{
  "n_layer": 21,
  "d_model": 384,
  "n_head": 6,
  "n_kv_head": 6,
  "head_dim": 64,
  "d_mlp": 1536,
  "vocab_size": 29078,
  "activation": "squared_relu",
  "norm": "rmsnorm",
  "norm_place": "pre",
  "norm_eps": 1e-06,
  "positions": "rope",
  "rope_base": 10000.0,
  "rope_fraction": 0.5,
  "qk_norm": true,
  "attn_scale": 0.125,
  "bias": "none",
  "tie_embeddings": false,
  "parallel_block": true,
  "extras": ["paired heads", "shifted keys", "exclusive self-attention", "value embeddings", "capped logits"],
  "init": "uniform",
  "init_std_qkv": 0.0167,
  "init_std_o": 0.00258,
  "init_std_up": 0.0167,
  "init_std_down": 0.00258,
  "optimizer": "muon_variant",
  "lr": 0.0175,
  "lr_mult_down": 0.7,
  "lr_head": 0.00606,
  "grad_clip": 1.0,
  "warmup_steps": 0,
  "schedule": "wsd",
  "decay_fraction": 0.561,
  "decay_shape": "linear",
  "final_lr_fraction": 0.0,
  "batch_tokens": 131072,
  "seq_len": 1024,
  "doc_mask": false,
  "train_tokens": 626100000,
  "steps": 4777,
  "dataset": "wikipedia_en"
}
Each number is 50 + 12 x the weight over its row's rms, rounded and kept within 0 to 99. Layers, rows and columns count from 0. The size before them is the row's rms in percent of the matrix's.

# layer 6 attention value, 384x384, rms 0.123, rows 88-113, columns 0-63
101:30 50 29 26 50 41 41 63 42 68 54 47 46 43 58 33 57 53 59 43 62 77 74 52 56 74 49 50 52 54 42 46 49 59 52 48 45 40 38 36 58 55 54 53 57 40 81 64 63 50 32 31 47 56 56 60 66 41 64 41 52 48 55 70
100:45 49 59 31 37 46 63 49 57 61 44 53 49 36 45 48 41 48 43 66 62 60 58 70 51 58 45 49 50 72 48 46 58 29 43 19 43 36 33 30 30 61 47 49 44 55 44 64 64 62 78 36 43 49 45 54 49 49 60 69 59 43 50 43
097:56 50 34 53 40 61 54 33 58 69 50 48 65 43 69 55 50 45 36 33 53 64 43 43 42 47 34 64 39 55 41 54 50 42 29 66 74 67 47 59 61 74 51 48 42 55 37 58 40 36 33 60 61 19 63 37 47 41 44 79 54 48 54 33
102:52 49 61 49 55 68 48 30 39 57 38 44 54 54 34 60 59 43 39 47 23 56 43 40 52 45 57 48 37 72 41 56 54 65 38 35 40 70 45 46 34 30 38 47 63 66 39 44 54 33 55 54 39 49 55 61 64 35 37 57 55 47 78 55
099:46 37 65 30 45 79 51 59 58 50 67 60 31 50 47 57 47 60 61 39 59 46 30 56 37 46 43 52 69 54 67 55 53 45 52 52 56 33 46 28 78 34 61 49 41 54 49 68 61 50 57 55 54 67 79 77 64 69 45 75 51 37 75 48
097:47 26 41 58 60 55 63 59 47 44 38 33 50 39 44 54 45 85 41 59 41 31 71 46 64 42 64 52 53 51 47 48 50 52 31 75 54 55 70 38 59 48 51 51 65 45 34 67 44 53 60 30 43 37 63 60 45 45 57 50 58 48 56 50
098:39 58 35 55 38 63 54 29 45 49 57 48 68 36 47 56 51 64 45 51 49 52 35 60 51 37 63 56 45 66 58 71 48 62 47 79 52 46 55 51 59 50 28 70 40 44 56 53 41 44 53 62 42 67 44 58 43 68 34 54 44 45 62 45
092:41 47 44 53 55 49 47 59 44 52 53 66 35 56 48 54 61 62 38 54 38 31 73 61 35 29 33 41 50 40 61 75 59 69 42 50 79 41 65 46 56 83 20 61 46 53 41 41 66 55 59 43 54 34 74 43 54 58 46 48 33 39 69 48
100:55 39 34 51 86 35 40 54 55 57 49 51 70 25 70 51 45 36 45 28 76 66 34 36 62 60 42 59 51 40 43 67 59 61 45 48 64 44 50 62 30 53 43 60 48 44 36 50 36 71 39 68 38 46 37 40 48 44 31 25 63 52 41 45
102:40 60 39 45 44 59 66 17 58 53 56 46 52 58 59 47 56 47 41 47 52 58 42 30 49 67 32 50 46 52 58 49 49 61 49 69 60 61 51 32 52 56 52 72 46 31 36 56 35 34 53 69 54 60 73 58 55 41 35 57 56 83 54 65
105:58 34 47 41 41 76 50 47 53 71 63 33 51 50 65 31 53 40 64 42 46 59 57 49 37 66 41 59 30 54 41 65 50 56 38 58 61 44 48 55 48 57 47 51 75 26 53 31 46 47 59 43 58 62 54 77 48 47 53 60 48 61 50 43
105:54 63 36 56 52 38 43 55 40 57 42 34 41 39 36 57 48 51 51 43 45 42 37 37 55 44 49 53 59 70 46 51 51 31 35 32 53 43 61 31 58 49 67 52 47 65 58 63 58 49 37 72 52 26 58 38 62 51 69 44 39 46 19 52
097:58 69 45 53 63 40 78 20 63 49 64 58 59 38 25 45 47 39 58 65 39 48 51 42 51 63 69 55 47 49 24 47 53 63 59 55 53 37 47 61 59 40 59 71 59 50 36 66 63 60 58 54 37 39 52 44 59 43 40 47 70 51 50 32
103:56 57 39 81 63 66 51 44 71 42 27 47 58 50 62 54 31 56 68 62 39 55 34 53 61 40 49 54 45 52 53 65 69 47 25 56 52 58 64 51 67 39 50 56 44 53 65 51 42 63 52 54 42 48 61 56 62 57 58 58 53 29 34 39
100:73 48 59 32 49 27 72 40 52 54 33 46 37 33 40 54 33 88 49 82 39 32 47 62 58 67 47 70 71 65 55 70 56 46 63 46 46 45 37 69 46 44 41 36 43 53 43 43 71 29 54 36 66 63 46 58 52 64 64 43 49 25 66 46
102:43 65 53 54 32 44 47 32 47 62 31 65 49 28 39 40 51 45 26 67 27 31 56 48 65 51 59 53 61 52 67 65 58 41 35 53 37 56 33 52 33 72 62 55 43 45 35 51 46 51 36 74 60 19 69 49 65 43 53 57 50 55 43 42
100:46 78 48 58 30 50 67 42 47 19 51 41 25 65 58 51 60 47 57 43 55 46 52 42 60 59 61 68 41 48 50 43 56 50 42 62 60 67 30 67 60 62 31 28 45 36 73 54 42 61 58 67 37 26 43 57 54 56 64 52 64 58 32 71
100:42 39 40 45 45 64 52 46 72 37 21 54 40 52 50 56 56 49 49 47 29 50 51 34 39 46 63 40 39 35 56 41 68 51 55 42 60 55 42 47 43 40 61 32 46 49 51 58 52 71 45 24 49 33 51 81 45 81 46 43 45 49 61 70
098:59 24 51 63 51 64 49 33 44 46 64 65 41 42 61 38 51 50 66 55 38 60 58 37 35 40 69 62 45 46 30 39 49 53 45 45 65 53 55 34 50 59 48 40 29 49 53 24 48 66 52 47 60 61 39 61 73 51 46 43 34 47 41 38
093:52 57 46 27 60 56 49 57 52 52 61 61 47 68 48 71 44 58 51 51 52 53 43 62 46 59 40 55 54 96 42 57 66 44 42 48 40 35 41 53 51 37 50 69 69 35 58 33 64 53 64 65 48 78 26 51 46 51 48 68 55 55 54 31
099:47 22 47 40 48 54 55 54 44 60 28 33 58 61 48 43 55 35 48 46 58 64 47 50 45 37 48 65 53 53 39 43 31 55 35 53 60 57 51 64 42 20 42 47 34 71 34 56 55 56 65 67 46 68 42 47 54 58 39 62 41 40 81 41
098:44 60 23 45 62 34 54 47 28 26 50 41 36 38 51 52 46 53 50 81 56 51 47 54 57 42 56 46 65 41 53 46 39 74 66 29 48 63 57 54 37 48 47 63 43 32 31 59 41 48 63 56 55 53 42 46 57 68 25 61 59 36 46 70
099:49 40 48 42 61 74 55 44 33 36 75 52 43 53 34 65 52 69 53 50 45 34 58 31 41 41 38 34 81 47 61 45 50 45 59 46 62 28 45 49 53 60 42 68 37 44 43 46 31 50 73 59 42 52 82 60 45 50 68 51 56 57 49 47
097:47 29 48 37 60 61 78 27 53 31 65 55 53 29 71 38 48 86 38 48 49 56 50 72 58 48 66 38 67 41 49 50 56 42 46 45 39 62 64 45 39 27 51 46 36 61 23 54 74 69 70 37 54 53 40 58 57 49 51 56 38 60 50 31
103:46 68 40 69 56 75 57 51 65 47 65 51 64 48 45 58 32 56 59 57 56 51 31 30 31 51 48 32 25 51 42 58 41 41 55 50 43 56 44 57 57 80 66 47 52 76 63 56 39 71 41 53 44 50 44 65 58 59 48 27 52 67 47 45
095:49 37 48 47 53 45 43 67 37 55 43 43 54 40 50 44 55 51 60 42 42 33 36 19 40 52 65 76 66 59 55 31 30 55 56 46 55 57 49 51 41 54 46 71 47 68 44 63 39 48 64 44 39 59 59 17 60 76 48 30 84 43 65 40
# layer 6 attention output (transposed), 384x384, rms 0.123, rows 88-112, columns 0-63
117:58 70 51 74 37 43 53 31 23 47 32 47 49 51 50 35 34 49 22 63 55 45 57 45 53 55 50 44 56 64 52 56 38 33 74 49 37 56 63 73 61 57 61 61 15 59 09 31 51 53 37 42 48 46 60 42 49 34 39 58 63 41 50 44
114:49 56 39 40 52 47 59 41 29 54 45 47 30 64 39 70 44 30 64 40 42 49 40 48 40 55 44 63 71 35 70 51 76 38 62 38 50 35 68 56 32 91 45 42 53 53 41 64 35 46 23 48 65 77 41 53 57 43 56 60 54 59 43 53
114:73 50 37 30 58 50 61 57 50 35 41 42 55 48 39 50 63 52 54 62 17 55 59 55 49 63 46 63 43 56 48 15 51 55 65 41 46 53 49 47 52 62 57 63 52 58 41 67 59 55 41 51 38 49 43 58 62 70 79 35 53 33 45 58
115:44 43 45 51 22 64 37 47 39 47 53 23 42 61 61 69 51 52 53 53 57 55 61 37 61 52 62 53 45 48 28 28 62 38 68 53 58 48 58 38 61 60 50 51 56 37 51 42 47 57 67 37 70 53 57 58 41 71 41 32 52 45 50 42
121:47 41 22 63 52 28 45 45 30 58 64 54 54 38 63 47 43 38 43 25 51 58 57 59 55 60 36 54 40 66 37 72 70 32 61 53 47 66 45 62 49 52 34 63 43 25 61 53 59 50 32 66 67 47 49 40 38 54 38 61 56 56 52 67
121:54 46 43 47 66 61 39 53 40 66 41 55 38 65 69 61 34 33 53 39 60 65 49 52 76 45 57 40 61 43 39 79 75 74 39 38 65 44 49 67 29 52 41 76 59 42 41 54 80 48 36 39 62 57 61 60 70 54 47 50 39 61 59 63
118:46 52 69 54 50 41 62 56 36 42 59 75 68 58 29 48 42 50 48 24 58 42 49 47 52 63 42 41 46 49 44 49 47 47 25 49 38 61 46 38 46 71 48 43 55 61 41 65 58 44 34 87 29 54 58 49 42 60 46 54 38 63 51 50
123:49 39 42 37 64 53 51 39 48 42 70 47 53 49 44 62 35 48 52 62 58 61 56 48 51 43 55 31 48 38 33 46 27 67 55 59 43 46 56 44 39 41 55 53 35 50 30 36 56 38 49 49 66 50 55 50 54 32 60 65 57 54 64 59
114:66 55 47 56 38 51 55 53 56 58 50 50 44 61 46 80 55 66 84 58 37 51 56 55 50 45 43 65 47 67 37 39 53 54 49 42 31 51 61 68 51 47 54 38 48 30 49 41 44 56 50 39 59 50 36 39 51 75 45 52 36 44 40 26
117:58 68 60 58 51 39 71 51 46 36 57 61 63 32 58 52 60 70 50 35 48 53 55 57 63 51 53 74 60 59 52 60 64 62 25 63 70 41 48 55 49 56 46 40 71 62 45 60 34 57 43 26 31 20 52 57 71 57 45 52 49 34 44 84
118:60 55 51 31 61 31 49 41 37 24 47 56 65 65 59 51 57 38 43 51 30 42 49 46 36 60 77 62 57 36 28 58 47 54 76 33 53 46 62 51 40 36 45 35 39 61 43 72 57 70 53 63 53 37 51 40 51 42 51 52 59 64 38 68
123:52 40 58 48 60 52 56 40 43 35 41 35 58 31 52 44 50 29 45 48 47 38 53 58 49 46 47 41 31 39 28 32 48 61 43 64 31 37 56 55 48 67 51 36 49 38 40 40 39 69 48 42 60 68 19 71 45 60 55 44 64 35 38 56
117:36 44 53 63 36 49 40 60 37 58 57 60 37 71 69 56 43 43 54 48 42 57 46 38 31 71 50 48 19 53 55 43 58 35 38 37 53 39 59 38 49 31 55 57 47 38 52 52 61 39 45 48 58 65 54 79 44 17 35 40 46 51 42 70
120:52 43 57 15 43 72 38 56 40 61 72 47 55 41 70 54 55 31 31 39 58 44 64 55 31 50 57 33 54 77 50 40 32 61 50 50 54 57 38 53 48 69 45 46 52 39 35 47 41 46 57 72 63 60 41 45 49 61 61 48 41 69 68 45
119:38 65 36 64 48 57 48 50 43 54 63 61 48 58 56 40 53 52 39 43 58 40 66 56 52 58 61 47 29 54 58 34 67 37 44 73 46 50 62 62 62 40 61 60 46 51 42 59 47 32 32 33 32 56 43 38 31 42 28 52 52 40 63 74
119:58 50 47 26 48 49 50 21 67 54 57 54 58 60 56 51 52 40 52 43 34 40 58 41 45 58 55 33 38 53 44 55 59 39 48 51 28 43 29 66 56 62 73 37 59 62 39 77 47 23 56 49 31 43 20 39 53 56 60 37 36 49 41 59
120:50 32 54 68 54 41 50 51 67 50 27 27 61 63 60 51 70 76 68 45 31 50 27 44 46 53 46 62 74 39 34 48 40 54 33 44 54 55 53 36 50 30 68 58 48 52 27 57 52 51 68 56 52 53 68 50 44 68 34 60 59 40 61 61
125:40 36 60 48 51 32 62 59 28 64 45 67 47 46 77 51 41 44 32 48 49 35 51 66 67 66 45 61 36 44 53 50 39 55 29 59 52 67 62 50 56 44 55 58 49 54 62 83 51 58 49 47 13 53 18 45 50 27 52 53 57 47 61 33
114:57 56 57 59 69 34 51 66 47 38 43 55 31 67 49 56 44 34 52 48 60 47 51 71 52 42 54 34 25 56 55 44 42 23 57 37 37 71 31 60 48 42 46 48 54 44 47 66 71 43 51 49 49 12 46 33 42 32 42 42 45 58 61 36
116:69 49 50 49 42 43 40 39 58 41 42 57 52 65 44 51 54 37 45 53 43 50 39 35 47 31 37 35 49 24 26 56 51 68 50 62 28 68 43 62 61 65 44 34 51 54 44 49 52 50 45 34 69 28 47 44 63 36 50 61 29 36 45 28
118:48 54 52 30 62 37 31 62 41 44 69 66 57 53 52 51 45 35 75 33 56 37 73 57 51 80 68 38 35 43 55 41 77 83 60 52 84 41 68 55 39 67 42 76 77 49 74 51 58 55 67 44 40 45 54 70 49 59 50 24 47 53 63 53
127:62 56 50 45 21 44 63 47 53 36 50 42 61 43 43 53 48 46 40 46 43 47 52 55 54 47 53 39 56 68 49 41 54 70 46 59 69 51 57 55 41 42 46 69 68 46 72 39 49 73 48 44 61 24 38 39 46 52 52 20 57 45 62 23
123:55 60 59 51 55 44 59 54 52 44 58 51 42 63 55 56 47 70 53 55 50 61 68 40 36 60 61 69 80 42 43 52 38 34 64 51 59 28 46 36 54 59 42 50 39 55 44 52 49 40 50 36 73 40 52 36 52 38 68 57 53 48 48 42
112:62 35 50 43 45 57 48 61 64 30 25 46 53 81 38 49 44 41 45 57 69 59 44 28 33 62 52 50 69 47 63 44 50 27 47 55 55 62 42 36 65 63 48 66 67 54 57 52 76 41 46 30 49 43 67 51 30 58 61 59 79 49 72 42
114:67 49 41 24 42 34 55 18 30 60 46 41 35 54 60 48 52 54 57 52 55 25 80 61 53 45 43 53 54 55 44 31 52 33 52 54 55 36 70 52 69 36 42 44 59 45 41 32 70 76 45 59 57 38 51 45 51 41 56 59 41 61 41 53